Each number is 128 + 32 x the weight over its row's rms, rounded and kept within 0 to 255. Layers, rows and columns count from 0. The size above them is the row's rms in percent of the matrix's.

# layer 11 attention query, 192x192, rms 0.0513, rows 0-26,64-89,128-153, columns 128-191
size [ 68  74  87 113 100  79  86  78  89  84  94  91  93 109 108 111 119 115 114 103  96 104 108 114 110 106  94  44  62  77  84  97 107  92  92  94 103 101 103 113 111 104 109 108 105 107 107 109 121 100 100 102 106 119  96  95 105  91  86  82  84  82  91  80  83 116 103 100  95 107 105  95  92  98 101 100 104 110 103]
[[127 137 131  94 104  73 132  81 139 118 152  83 152 105  61 153 161 129 138 177 115 133 146 170 107  83 158 104 173 111 136 149 129 133 101  88 149 146 143 157  97 151 121 156  76  82 132 156  80 146 127 106 120  71 175 176 115 121 143 137 108 116  96 176]
 [198 141 136 142 167 141 160 119 114 173 135  90  99 132 117 110  79 148 151 130 156  58 122 179 103 101 101 121 183 110 120  98 130  88 167 159 143 199 109 127 120 167 106 169 168 126 140 112 151 170 132  89 144 123 144 146 100  70 197 131 130 158 183 139]
 [177 118 140 162 127 144 119 135 188 137 165 177 107 119 113 125 120 166 124 118 171 182 152  86 137 157 159 142  60 122 153  88 108 171 107 105 129 141  75 103  54 146 192 145 175 119 111 117 133 123 133 113 188 133 184 144 130 126 102 189 138 160 109  85]
 [ 94 121 103 104  69 112  78 157 132 164 179 103  84 112 150 118 153 147 151 136  72 188 132 123 124 133 164 128  98 175 133 169  55 169 215 137 127 119 122 144 111 213 169 151 157 151 145 144 102 141 109 149  53  74 181 150 113 119 137 117 156 151 110 160]
 [ 96 151 186 154 125 139 167 131 132 138  92 147 134 123 129 172 115 102 159 126 139 114  69 146  47 131 120  90 165 121 142 129 144 112 142 122 183 206 134 177 186 112 133 140  97 159 126 116 133 175 151 163  82 105  78 202 148  97  86 164 103 126 142 150]
 [155 102  86 115 148 146 175 149 131  80 131 119 144  80 114 129  85 146 140  79 165 104 119 104 142 163 128  94 133  98 175 128 105  51 142 143 132 153  84 188 110 163 148 113 115 124  78 150 133 138 127 192 100 143 135 105 131 151  71  96 111  73 140 136]
 [180 144  74  87 114 166 204 102  91  84 180 141 112 151 112 104 112 114 122 127 123 134 122 127 101 140 176 136 145 138 153  98 115 101 116 110  82 110 127 136 110 142 136 111 179 111 144  56 146 115 137 170 143 128  85  76 150 172 161 148 147 134 156 108]
 [ 79 121  68 115 125 108 170 151 142 174 192 142 154 137 133 101  96 146 119 169 178 156 148 165 158 151 144  98 118 111 165 141 120 200 170 136 127 167 135  92 153 114  95  93 230 110 158 126 140 118 100 109 150 100 114 113 109 138 183 183 164 174 107 105]
 [ 81 102 112 104 163 141  53 121  45 106 189 141 158 110 143 114 142 138 184 145 162 118 133  62 179 109  83 187 130 162 133 160 153 153  97 123 157  89 144 117 132  99 170 128 139  63  83 138 119 118 111 131 117 106 123 190  93 166 148 121 123 109 124 158]
 [ 83 151 124  67 117 117 140 129  69 157  74 166 104 118 122 128 142 184 105 152  89 130 123 161  89 112 159 155 169 132 174 136 178 124 118 160 106 152 108 181 143 108  88 131 140 123 162 193 107 137 164 132 144 123  28  35 150 150 131 152 115 116  83 104]
 [115 147 135  69 116 154 102 119 128 117 184  86  92  80  42 156 156 112 152 140 150 131 219 132  87 139 112 150 138 102 143 122 152 148  99  83 126  89 210 105 150 136 102 138  64 120 128 130 138 110 139  40 108 128 112 119 181 163 156 116  84 141 130 149]
 [ 62 149 196 139 168 112  99 143 111 128 124 101 111 142 121 140  71 113 114 101 137 107 182  52 192 120 120 128 129 149 110  72 152 127 163 138 135  86 196  92 146 129 128 206 107 142 165  96 167  83 160 163 177 126 110  91  98 119 130 112  78 121  88  93]
 [172 134 149  88 156 144 110 112 141 102 142 126 132 112 141 154 138 141 121 144 127 136 154 160 149 126 121 122 118 127  90 183 127 169 116 125 151 155  98 124  94 103 188 131 131 113 109  87  59 138 137 172 145 124  84  49 100 177  66 189  99 146 198  86]
 [153 169 138  67  98 127 140 156 113  91 105 122  96 146 142  85 147 127 105 145 206 169 178 153 130 137 161 127 103 177 131  80 163  97 173 123 200 129  93 144 182 105 143 125 179 119  97 134  71 139  57 109 151  74 148 171 129 137 159 153 189 101 114 102]
 [147 135 144 157 131 110 103 126 174 114 105 160 100  62  96 110 127 188 186 142  42 141 171  98  77 150 146 136 131 128 177 105 131 131  73 137  97 148 145 121 112 152  90 105 119 126 121 113 161 118  87 152  98 137 166  88 104  51 114  87  99 145 157 137]
 [ 95 118 109 108 154 143 139 173 111 119 108 189 144 175 125 141 148 155 157 135 159  96 149 130 147 146 129 105 115 153 130 121 163 169 122 148 130 132 112 107 166 111 107 143 140 150 124  76 152 157 136 132 129  97 141  95 176 199 147 139 151 113 149 145]
 [ 45 133 130 169 115  78 189 114 165 175 183 114  97 106 153 100 130 111  68 151 169  48 103 107 128 151 123  59 145  89  90 104 132  87 127 127 205 129 122  97 139 115 108 162 155  93 149 156  99  66 142 124 146 121 103 152 178 107 197  77 127 116 120  91]
 [128 105 172  91 131  70 152 125  99 105  68 111 102 129 118 128 137 122 128 167 123 111 139 125 151  85  91  80  75 121  85  87 127 131 161 104 147 132 138  94 143 130 172 154 196 111 147 161 127 133 108 131 136 135 204  84 167 143 153 108  41 130 137 141]
 [135 168 140 151  77 171 115 139 129 143 205 134 118 111 109   6 137 129  90 170  97  91 157 112  59 125 124 102 140  75 110 119 164 122  78 167 117 198 180  90 171 104 109 157 141 144 117 133 147 168 130  64 148  90 163 193 152 129 145 165 145 122  99 132]
 [161 159 125  89  57 125 140 163 122 160 101 176 125 120  73 146 136 100  93 122 128 146 139 169 131 104  99 147  77 147 137 102 195 139 133 113 119  77 104 152 132 133 107 186 106 117 161  82  72 123 124  59 154 158 119 189 149 112  97 112  84 121 134  86]
 [ 94 126 170  87  97 134 158 108 143 103  96 124 162 163  87 191 141 187 175 176 128 155  93 104 134 118 127 110 175  60 144  94 152 133 145 130 181 135  88  76  81 126 176 182  70 139 138 127 133  97 182  98 105 215 160 144 150 137 161 159 110  99 205 162]
 [145 156 118 178 125 145 125  92  60 188 105 149 138  99 106 154 172 168 103 170 127 120 110 154 123 122 146 165 130  66 150  93 174 156 104  73  86 106 144 129 176 119  72 106  97 109 162 106 150 132 113 120 168 114 151 125  89 114 154 148 181 107 176 140]
 [ 89  93  43 131 114  83  96  94 130 151  78 115 142 190  66 111 134 107 145  87  68 145 120 120 151 169 108  43 120 157 147 132 127 103  98 155  71 105 134 122 113  97 196 112 101 150 152 145  95 184 131  89 136 129 110 143 163 164 161 124  82  96 120 142]
 [197 200  79 205 110  77 101 135 118 137 172 109 124  83  79 109 158 158 140  76 133 159 182 163 133 128 102 130 161 170  92 118 123  83 133 121 147  47 124 171 171 143  97 109 136  91  99 164 119 170 168 142 106 165 154 152 177  75 140 136 119 122  87 151]
 [157 102 127 157 105 129  93  82 132 125 164 139 167 119 181  55 163 154 148 144 164 209 163 162 117 167 141 165 155 156  57 120 146 175 117 155 107 155 149 150 117 154 127 110 163  83 142 112 118 143 142 160 120 143 208 155 121 125 117 148 165  91 112 124]
 [163 117 132 122 154 185 163 111 163  93 139 106 139 143 113 116 114 162 171 153 164 220 132 138 149 103 110 133 119 120 162 126 175 111 114 137  93 159  89  92 111 125 115  99 116 171 221 138 120  43 186  90  83 192 144 114 110 188 133 117 103 125 171  82]
 [127 175  67 153 196 141 102 135 164 182 147 147 147 115 156 150 120 161 134 172 116 130  72  98 151  67  80  71 144 111 130  81  83 100 105  79 133 112 139 168 133 134  72 159 177 143 200 134 136  81 118 126 115  88  89 137 102 134 143 137 146 111 124 187]
 [ 93 168 102 126 112  73 118  96 136  93 113  92 121 129  98 134 172 150 101 138  84 138 138 141  83 127 146 153 174 129  92 127 121 165 192 113 149  81 113 102 156 143  59 123  48 152 128  88  92 130 137 118 149  46 117 146 155 122 132 129 102 120 133  99]
 [125 140  65 169 110 169 180 130 135  38 165  84 172  95 136 115 128 101  96 103  71 161 147  68 103 157  86 143  66 191 131 175 184 123 103  97  63 111  56 127 130 163 131 155  97 101 149  89 111 150 142 191  87 134  87 143  92 121 159  74 143 169 104 126]
 [168 109  59 117 127 125 141 109 158 158 119 110 130 175 179 134  83  76  93 150 134 167 134 152 108 171 139 179 102 171 110 149  69 188 107 105 105 126 123 110 122 114 149 160 184 112 121 152 109 124 115 162 121 183 112 113 135 119  69 154 171 169  25 164]
 [150 111 177 150 115 172  94 152  98 131  89  91 105 157 136  81 131 163  88  99 135 112 112  67 131 142 196 134 138 192 130  20  99 129  85 101 129 122 152 138 129 148 132 119 136 144  89  88 104 122 175 102 173 153 112 104 112 102 100 151 162 122 103 121]
 [143  95 196 131 124 186 121 133 108  94 123 217 148 152 135 185  59 155 174 107 105 105 159 149 128 129 102 134 112 140 154 131 120 113 102 136 108  66 160 129 118 135 170 164 119 161 185 134 106 162  98  60 155 189 110 159 132  98 140 162 136 117 146 105]
 [139 118 151 176 111 181 115  83 111 124  89 191 155 185 134 136 118 185  76  54 106 179 110 128  29 126 112 144 107 163 150  97 133 147  68 121  75  76 129  91 107 115 102 120 117 136 136 110 152 130 153 120 168 125  88 154 151 151 127 100 103 122 116  72]
 [158 103 106 148 173 151 151 128  74 201 135 186 151 148 195 134 105 155 103  86 135 113 151 148  78  79 145 227  86 128 161 123  80 131  81  90  54 113 128 116  87 131 153 160 127 153 166  94 116 167 107 149 128 155 118  69 149 113 142 151 158  92 127 116]
 [142 150 114  92 188 114 200 152 166 177 156 114  92 184 151 109 169 123 128 165 120 177 133 169 117 127 151 148  73 160  90 122 106 172 193 156 149 150 131 157  92 134 149  99 192 117 117 128 108 113  82 148 156 124 112 110 115 137 143 184 126  99  93 113]
 [ 85 151 153 121 148  90 166 134 113 124 162 113 116 140 151  85 168  90 142 183 154  66 155 153 187 103 116  61 147 101  99 149 164 139 153 148 151 193  58 162 116 176 122  94 118  85 136 116 128  77 154 175 143  75 114 108  61 121 147 154 115 136 102  85]
 [133 141 121 134 106 187  62 162 125 152 140 124  51 116 136 113 191 153 144 187 117  95 147 131 130 148 126 114  92 151  94 145 111 137 115 137  63 194 150 169 134 155 136  86 175 143 137 111 148  91  92 159 133  83 152  94 151 177 185 128 177 129 149 147]
 [118 156 181 138 138  33 120 151 115 118 147  76 118 103  92 124 210  88 139 118 146 124 166 123 159  87  96  81 123 117 113 161 139 108 110 135 192 146 122 137 127 171  84 157 115 133  76  55 122 108 158 109 115  96 167 175 136 130  83 112 113 119  87 127]
 [126  90 171  91  72 103 193 139 141 155 124 139 148 118 163 135 113 124 117 208 190 117 128 101 171 106 102  57 176 162 102 103 141 168 163 147 100 170 114  97 161 174 144 119 113 147 149 119 157 156 131 173 109 119 156 121 108 155 121 105  87 118 143 111]
 [133 138 104 117 133 166 141  85 150 117 173 120 147  96 129 164 147  88 129  83  84 148 142 132 148  86 157  67 130 157 117  81 137 161  88 195 201 152 129 176 104 105  98  97 160 123 131 148  93 133 111 111 108  85 125 112 143 180 137 125 141 157 129 162]
 [144 141 123 124 109 148 128  95  47 121 119 121 116 155 165  91 150 126 140 132 103 121 110 128 110 138 149 152 136 178 144 124 169 107 148 154 154 161 131 154 111 130 136 166 139 156 190 100 171 142 233 121  98 209 108 121  81 155  69 214 140 139  88 139]
 [149  88 141 161  92 105 155 110 174 156 132 105 108 188 119 145 102 116 132 127 128 150 116 169 140 121  60 146 147 101 117 175  80 122 119 107 109 105 150  88 105 131 162 109  61 134 218 143 171 160 187 177 144 178 142 183 111 134 162 177 130 143 116  68]
 [150 147 137  75 105 191 152 149  89  87 107 115 127  70  86  91 166 168 147  87 107 123  87 128 141 161 153  93  96 195 129 110 116 158 133 144 194 127 167 138 100 114  99 141 159  77  64 128 106  95 146 112 140 103 155 112 120 105  97 161  63 101 140  76]
 [ 60 136  97  65 138 148  87 124 125 105  99 100  87 154 117 160 168 126 173 123  60 136 141 102 112 159 142  99 128 139 123 151 118 169  98  55 172 149 148  37 158  46 145 114 132 107 116 125 100 105  93 117 102 122 142 139  91 182 164  91 161 164 115 156]
 [128 162 153 169 109  82  89 126 149 168  98 145  93 166 104 149  92 133 158 162 138  82  77 221 114 100 133 155 114 130 139 110 148 132 155 145 120 134 153 118  41 143 118  89 111 193  89 137 146 181 156 142  83 184 119  70 128 172 111 108 166 145 178 124]
 [ 92  93  83 101 121 156 163 163  91 117 117  80 117 114 108 155 108  63  93 133 130 136 111 130  70 132 184 140  80 115 133 118 132 178 111 159 147 136  96 184 129  69 160  97 195 133 132 155 165  92 111 162 212 124 105 137 125 159 125 103 179 111 137  78]
 [143  84 161 171 119  55  99 123 146 101 113 142 122 131 110 136 161 146 173 137 119 133 145 154 134 103 137 156 110 102 213 118  91  90 120 145  44  57  71 146 121  93 129 117  53 175 108 130 115 105 105 162  98 153 149 167 131 107 161 142 173 127  67  99]
 [128 187 118 141 118 152 182 101 137 117 116 147 129 110 101 189 129 186 146 116 100 137 198 107 115 112 121  97 127  94  93 147 109 151 160 120 171 135  69 140 112 118 138 107  92 121  72  95 147 107 164 142 160 148  91 177 105 197 146 169 158  75 149 141]
 [169 131 105 108 154 131 135  91  64 158 124 183 108 110  87 115 180 140 140 122 148 164 114 115 153 143 141 129 134 190  84  86 103 159 172 116  74 141 117 150 139 117 156 115 200 142 168 161 118 162 111 121 133 118 114 113 177 157 179 152 164 178 159 134]
 [127 164 149  78 137 145 146  94 136 194 128 187 139 135  90 163 185 123 132 147  92 113 176 151 137  56 120 146 124  71  73 137 169  99 112 110 120  95 137 129 133 123  79 138  68 130 149 145 142 124  95 178 137 147 123 211 118 121 109 114 122 105 169 157]
 [101 119 153  97 105 130 149 126 141 130 139 177 139 215 130 170 117 133 165  86 141 141 133 168 133 211 102 106 154 133 175 144 110 120  94 107 133 125 176 129 154  98 105 179 142  95 138  93 178  47 188 119 132 169 157 131 143 106 106 150 115 143 179 141]
 [106 110 132 105  70 124 189 110 155  93 132  98 113  87 153 125  98 125  91 163 145 155  84 189  79 141 142  69  92 104 135 121 125 150  95 174 107 155  79 123 125 137 120  77 147 139 185 150  74 121 127 122 173 102 122 172 127 112 199 128 117 108 109 128]
 [ 92 117  97  98 105 107 169 130 125 111 143 110 135 100 157 108 102 155 104 126  78 150 105 108 164 142 104 136 143 104 106 148  93  99 108  76 174 145 181 195 105 174  95 211 129 138 135 147  97 150 105  78 102 109 151 176 136 177 136 103 156  94 167 146]
 [ 82 136 163 131  90 110 152  92 167 157 150  84 148  54 105 109 143 133 166 167 119 121 160 134  96 118 113  92 141  27  96 144 160 132 115 142 143 113 132 206 187  83 116 116  67 136 149 114 154 142  61 139  52 108 105 164 108 138 136 129 195  91 134 134]
 [128 126 101 120 164 188  88 221 197 113 130 174 149 168 140 109 107  71 189 127 116 100 172 111  85 163 191 105  86 144 127  96  57 180 114 147 153  83 179  86 109 191 141 110 152 143 116 149 108 104 199 127 135 136 116 102  86 139 102 133 110 160  89 134]
 [134 170 103 106 150 113 156 127 147  70 145 116  96 169  79 118 127  87 179 103 114 187 128 183 109 188 116 107 145 164  91 114  81 148  83 124 160 158  55  88  63 135 150  90 148 147 152 130 142 132  82 117  97 107 129 103 103  97 166 102 119  74 109 120]
 [112 148 101 163 146 157 142 127 112 120 122 122 158 172 174 145 164 109 164 149 118 189 119 150 105 176 165 154 136 128 149 167 114 172 150 162 205 126 161 133  45 101 129 124 101 109 176 135 169 118 148 144 112 140 101 138 139 115 185 144 123 107 120 101]
 [117 127  83  73 160 113  80 108  67 104 138 134  77  81 137 123 144 149 114 210  86 167 133  88 159  90 165 132 102 148 111 129 138 129 126 111 139 118 122 149 131 139 159 155 209  99 163 171  97 157  64 162 165 105 107 142  95 162 146  80 128 159  98 105]
 [130 133  52 139  95 107 147 110 147 179 160  99 118 101 167 156 133 153 122 140 105 204 105 120 132 134 103 164 119 111 156 137  60 134  95 135 138 107 145 107  94 138 156 119 102 160 118  65 152 112 131  90 171 145 112 154 211 151 184 152 156 145  75 120]
 [132 116  98 131 139 101 173 136 123 114 137 146 118  98 165 138 170 134  99 144 173 163 172 125 126 135 138 189  73 158 150  95  99 157  98  94 127 117 173  61  48 148 106 107 165 169 115 133 139 109  85  79 118 107 111  68  95 125 158 126 186 117  96  76]
 [ 73 107  91 118 194 118 152 181 107 164  91 104  66 101 113 157  74 105  41 200 114 104 128 131 164 124 109 144 110 108  96  80  98 169 103 157 146 126 100 132  99 107 147 140 126  85 163  88  86 138  83 119 147 129  91  59 140 191 125  97 173 124 140 102]
 [ 70 171 167 137 148 124 146 107 119 165 169  95 106  37  96 134 169 110 145 169 107  84 153 155  49 162 143 128 169 111 117  93 143  83  78 137 117 163 135 187 160  79 134 114  87 158 112  77 152 107 102 117  58 143 101 164 106 169 105 119 145 108 159  85]
 [ 52 132 141 166 112 121  96 132 157 136 136 137 136 126 156 131  94 124 108 121 184 120 110 121 114  93  91 137 164 130 105 116 152  98 120 149 151  46 148 154  89  82 117 222 129 176  53 124 157 130  94 162 155 131  79 189  80 153 190 132 122 100 163 105]
 [ 59 105 144 117 167 109  95 101 140 165 160  60 194  96  93 121 156  96 164  98 131 100 151 112  89  97 111 130 177 118  98 105 176 145 100 123 150 115 157 169 155 105 119 163 120 176 138 102 151 122  77  98  81 153  94 138 147 156 112 121  98 132 121 143]
 [144  56  92 128 107 187 132  99  82 166 114 107 128 146 154  85 154 121  78  79 171 130 130  91 178  75  95 134 121 187 154 125 127 137 146 138  78 157 123 125 127 131 113  87 182 165 101 114  69 137 147 118 165  59  77 121 128 137 156 103 144 168 152 152]
 [115 125 150 148 133 131 126 153 121 101 147 173  80  88 118 111  84 164 139 132 158 162 143 142 129 115  93 134 132 127 143 163 170 144 166 118 150 184 182 135 125 134 160  91 129  94 101 197 129 131  98 131 118  80 145 208 127 143 127 178 125  62 135 192]
 [100 128 146 124 130 128 122  90 146  49 146 113 133 120  96  91 139 136 153 160  85 131  92 123 148 163 125 124 108 119  72 146  79 135 164 159 123 153  99 167 158 140 159 113 157 150 123 182 184  81 145  93 126 138 139 127 107  81  93 173  98 134 117  63]
 [148 135 104  88 124 166  99  92 131 190 130 141 140  84 125  77  93 119  82 158 110  94 183  98 110 115 139  84 145  95 117 131 107 120 159 150 110 117 127 170 163 172 130 125  87 189 190 103 128 132 123 114  89 142 156 108 143 136  88 180 120  82 112 106]
 [123  91 142 100 139 162 140 160 200 158 153 130 135 118 117 123  93 123 197 100  94  93 108 118 164 103  87 117  88 132  89 217 114 106 152 179 133  93 177 160 149 149 138 135 136  92 129 128 110 163 129  97 138 126  96 177  99 158 146 153 103 168 121 156]
 [131 123 179 115  74 141 130 101 121 124 133 118 105  88  81 141  97  83  95 133  98  97 140 158 169 133 205 138 103 132 183 167  88 165 139 148 168 166 110 131 142 111  85 158 136 111 113 116 143 171  66 156  85 105 140 103 144 134 157 153 134 109 149 167]
 [129 131 117 158 113 108 147  93 118 140 141 187 130  74 135  81 113 121 130 137 114 135  51 179 141 153 192 134 198 105 131 157 119 132 140 104 107 153 138 152 145 111 136 164 105 126  88  85 126 134 104 137 191 147 169 113 106 136 122 101 138 148 118 135]
 [192 128  93 142 116  67 156 118 199  66 131 110 152 127  85 135 125 189 112 129 176 124 103 150 169 137  90  75 127  80 102 100 150  87 127 148 119 102 132 159 128 115  88 124 121 217 103 144 182  83 152 106  96 131 201 119  83 139 126 101 115 111 112 108]
 [129 130  81 167  55 170 129 159 139 130 156 152 148 127 150 111  99 125 155 111  88 113 101 108 130 113 119 137 168  77 104 122  85 149 101  98  78 130 135 131  65  58 144 134 135 142 144 143 196 191 112 110  87 145  93 122 150  79 135 200 116 128 118  82]
 [ 87 148 104 151 146 130  83  89  81 109 102 169 146 130 134 110 153 126 130 130  81 139 128 110  73 144  86 141 144  83 100 126 159 148  96 174 125 124 107  79 120 111 106 171 107 138 116 166 136  84 153  93 158 118  98 151 195 109  72 177  82 158 127 121]
 [ 93 100  88 152 173 164 199 133 126  99 178  95 167 153 183 190 130 153 118 160 171 143 119  89 108 114 134 135 153 148 121 194 132 147 151  83 141 158  94 184 144 143 168  33 119 102  52 130 140 167 113  90 112 132 153 154  79  90 164 129  84 160  97 139]
 [178 134 130 142 132  78 182 164 137 125 149 126 124 135  79 181 170 120 169 100 138 124 130  64 126 111  86 198 119 124 140 139 114 175 153  78 133 178 142  89 182 119 144 162  82 151 141  84 129 172 153 139  89 105 150 178 124  84 153 121 149  82 162 144]
 [107 113 122 107 106 127 102 149 122 128 181  86 131 128 179 129 161  86  82 104 173 207 133 102 166 110 187 135  67 172 151 154 106 153 150 111 154 128 198 144 112 141 119 134 104 168 144  51  99 104 123 144 150 112 154 161 118 125 137  69 146 180 159 153]
 [ 85 122 144 124 173 146 148 182 136 139 153 120 143 170 166  77 127  96 129 131 126 120 106 123 144 222 132 180 154 102 110 136  92 195 162 120  80 106 171 140 113  78 123 120 119 130 133 141 185 101 172 111 134 152  88 126 113 120  88 139 114  94 169 129]
 [177  99 129  68 125  88 159 126 138 150 140  62 104 124 145  89 102 116 110 121 126 171  56 166 152 184 115 149 152  65  91 132  70 195 127 135 113 119 157 162 130 140 116  89 143 120  87 118  94 144 145  77 122 120 111 111 123  95 113 198  97  94 114 110]]
# layer 11 attention key, 64x192, rms 0.048, rows 0-25, columns 128-191
size [ 78 103  84  93  95 100  95  94  97  97 114 131  93 101 100 104  96 103  99 103 100 100 100  98 104  97]
[[151 178 147  55 143 125 117 123  60 117 134 106  70 150 159 113 135 124 142  85 158 119 169  58 134 172 152 137 136 182  87  54 171  85  88 134 121 134 113  66  83 140  90 158 158 153 127 164  99  90 114  40 150 160  99 138 127 168 126 136 129 131 144 141]
 [140 144 117 146 134 200 131 126 109 144 148 115 118 154 163 157 187 129 113 148 187 158  78 151 113 120 127 147  77 119 123 152  88 190 121  65  68 120 137  98 139 113 169  68 179 136 133  76 161 145 139 183 152 123 189 146 108  98 123 130 180 181 144 151]
 [176 121 119 151 103 111 128 161  77 118 144 145 166 146 154 142 130  55 142 131  92 166 150 169 112 150 112 125 156 146 121 152 113 116  74 164 156 109 102  96 124 204 160 165 192 159 141 125 182 168 149 123 141 119  65 114 142 135 115  78 108 119 178 140]
 [111 171  62 118 149 116 112 158 114 165  62  47  74 124  62 143 156 153  96 114 199 140 109  82 124 127 142 146 112 114  88  56  85 122 138  88 142 112 126  86 126 122  35 137 150  40 111 115 144  93 154 100 139 136 124  99 134 138 141  98 158  77 101 141]
 [149 128 121 100 195 106  77  48 156 137 168 126 139 141 104  72 136 107  90 108 128 133 101  99 174 162 100 103 144 140 144 129 184 134  92 190 158 108 124 152 134 140 103  58 175 162 167 165 107  85 122 145  82 125 167 125 155  94 207  85 144 127 122 207]
 [ 95 177 122 136 156 151 119  76 130 140 113 105  97  98 172 109 149 176 146  85 137 143 124 107 173  79 125  81 110 125 187  82 101  97 149 134 179 164 113 154 107  94  88 189 164 104 147 158 115 157  88 157 147  62 101 169 107 153 136  93 176 157 151 113]
 [129 110  70 133 148 158 115 138 155 157 115 158 149 139 132 150 135 127 144 138 149 132  59 133 157 138 137 133 100 175 163 125 116 159  90 224  82 153 143 113 121 162 161  77 118 112 115 123 143 102 128 189 147 112 107 176  56 139 168 134 142 188 174 117]
 [170  83 150 112  91 194 167 158 111 123  90 213 109 169 135 153 123 163 144 119 151 129 136 142  83 141 110 163 100 155 116 142 104 126 161 107  59 106  80  93  90 144 142 134 189 111 153 110 197 176 165 169 140 178 197 109 110 102 115 159 147 125 159 114]
 [134 148 102  81 102  89 129 134 144 152  58  80 111  98 167 124 136 144  99 136 157 239 114 110 120 119 121 121  85 116 139 138 127 121  96 134 142 125  92 136 172 175  54 144 148 117  85  80 120 148 158 128 146 120 160 170 126 127 155  47 158  66 154 173]
 [102 104  98 112 131 106  61  99 132  96 135 177 185 101 142 114 140 118 111  90 124 130 100  97 188  35 167  75  72 107 140 136 111 125 145 108 167 214  97 109 119 156 179  84 138 141  93 129 154 120 135  77 127 100  81 162 107  85 180 120 118  84 181 166]
 [109 147 144 132 156  99 167  54 203 110 163  64 131  79  54  75 137 114 120 173 142 107 144 120 166  94 119 105 173 139 102 136 150  97 130 125 144 120 140 164 148  79  83 144 140 137 129 154 102  84  96 131 128  65  82 114 159 110 165 145 127 146  98 147]
 [104 152 134 102 142 108 180 156 107 113 111 110 153  95 142 129 102 168 118  90 105 122 141 121 119 107 145 120 149  96 164 121 157 114 105 181 191 135 116 157 127 111  69 174  93 151  89 198 108 103  69  81 151  89 100  80 121 148 135 134  95  68 147 135]
 [139 172  95 134 155 179 114 164  58 152 105 144 126  77 102  86 181 115 172 191 117  73 104 110 157  69 184 156  97 169 160  53  77 142 109 121 134 121  98 106 136  94  94 122 135 169  96 127 122 145 113 130 163 119 136 137 129 140 108 144 129 103 146 139]
 [107 105 147 134 183 132 192 137 149 147 184 105 170 116  93  98 136  68 154 106 147 101 133 116 116  61 163 162 157 159 142 125  93 108 149 170 159 120 132 166 140  89  75 139  99  60  94 145 143 136 141 174 139  96 124 153  94 159 127  86 187  97 102 129]
 [156 118  95 153 120 177  90 175 109 150 113 138 145 151  81 179 147 149  84  95 130 130  73 145 114 125 157 127 201 137 234  34 101 140 130 124  62 108 142  74 136 150 179 166 147 173 111 145 130 144  78 145 160 115 103 119 170 105 107 135 189 161 138 129]
 [193  91 152  75 110 116 144 167  93 140 149 140 143 161 156 198 110  89 139 119 115 157 146 119 110 119 125 139  90 103 175  37 137 179 177 123 145 194 151  69 135 132 173 117 103 125 150 159 160  96 129 160 132  97 155  99 164 114  83 112 104 162 103 141]
 [104 153 119 138 158 117  98 149 108 135 113 135 139 115 107  77 130 133 135 151 167 155 112  94  94 142 123 201 109  75 122 152 143 108 114 146  84 158 133 192  77 109 116 110 135 172 112 141 137  96 149 127 161 196 136 168 131 146  96 113 136 167 104 111]
 [121 166 125  64 150 142 139 132 111 128 164 141 139 101  93 137 135 153 112 109 144 146 145  59  87 135 155 144  63 153 120 156 205 118 180 107 139 117  82  90 146 182  72 181 119  94 172 134 126 136  96 173 162 101 149  87 107 170  90 142 164 154 158 146]
 [118 110 146 155 104 133 109 121 136 131  96 130 132 127 154 228 174 182 126  89  97 178 119 181 148 141 162 129 200 130 111 138 188 110  87 123 121 136 158 148 128 160 137  96 129 129 186 126 140 119 132 153 146 132 124  98  99 138 157 142 139  85 171  62]
 [146  88 177 112  98  82 186 129  96 142 170 224 131 151 139 160 108  87 146 100 187  89 109 107  99 124  64 133 140 160 140 129 135 106  65 190 105 159 147  79 215 149  85 153 128 144 168 160 184 143 138 137 123 139 149 113 150 143 149 126  83 115 156 124]
 [128 125 138 150 142 158 130 148 115 142 105 112 127 152 173 105 126  94 108 131 185  74  86  78 147 159 154 127 136 161 181 113 105 123 104 166 117 176 143 166 137 164 102 132 111 122 148  98 105  87 124 100  99 117 129  89  71 147 135  57  89 120 172 179]
 [144 121 191 130 157  99  61 141 131 124 122  97  87 101 135  80 132 132 147 127  98 141 167 155 126 128 159 148 153  93 147 134 128 170 146 195 107 137 137 188 149 113 103 145 127 146 121 144  79 146  85 186 106  98 137 145 110 178 107  74 163 138 187 131]
 [177 122 104 132 163  63 158 111  92  90 192 158 178 116 120  71 118 151 164 149 133 127 141 134 128 129 104 158 113 110 149 156  74 118  87 115 170 163 142 144  96 175 134 111 158 145 127 140  61 141  96 150 123 184 113 144  71 140  92 118 208 115 133  90]
 [129 143 139 103  93 139 151 104 138 110 143 138 164 124 120 141 109 109 151 139 103 107 103 111  88 110  65 121  67 150 116 149 105 155 115 143  92 161 147 102 129 139 138 112 138 150  81  98 144 115 146 194 118  95 112 126  33 138 110 136 170 167 172 156]
 [149 155  98 136 109 186 128 163 129 171 158 138  97 154  72 143 141 146 119 175  99 135 112  97 109 103 101 155 165 166  84 149  97 144 112 162 192 115 111 181 146 114 113 155  95 143 103  90 174 163 126 172 130 121 173 151 128 113 189 155 176  85 163  93]
 [ 14 140 169 124 117 110 117 133 159 147 171 194 157 132 142  75 116 166  96 156 121 142 164 167  89 110 175 116 161 167 123 141 114 115 119 123  95 169 172 130 119  93 128 169  86 147  86 127  82 143 137 123 115 117 147 143 154 182 130 124 219 134 137 120]]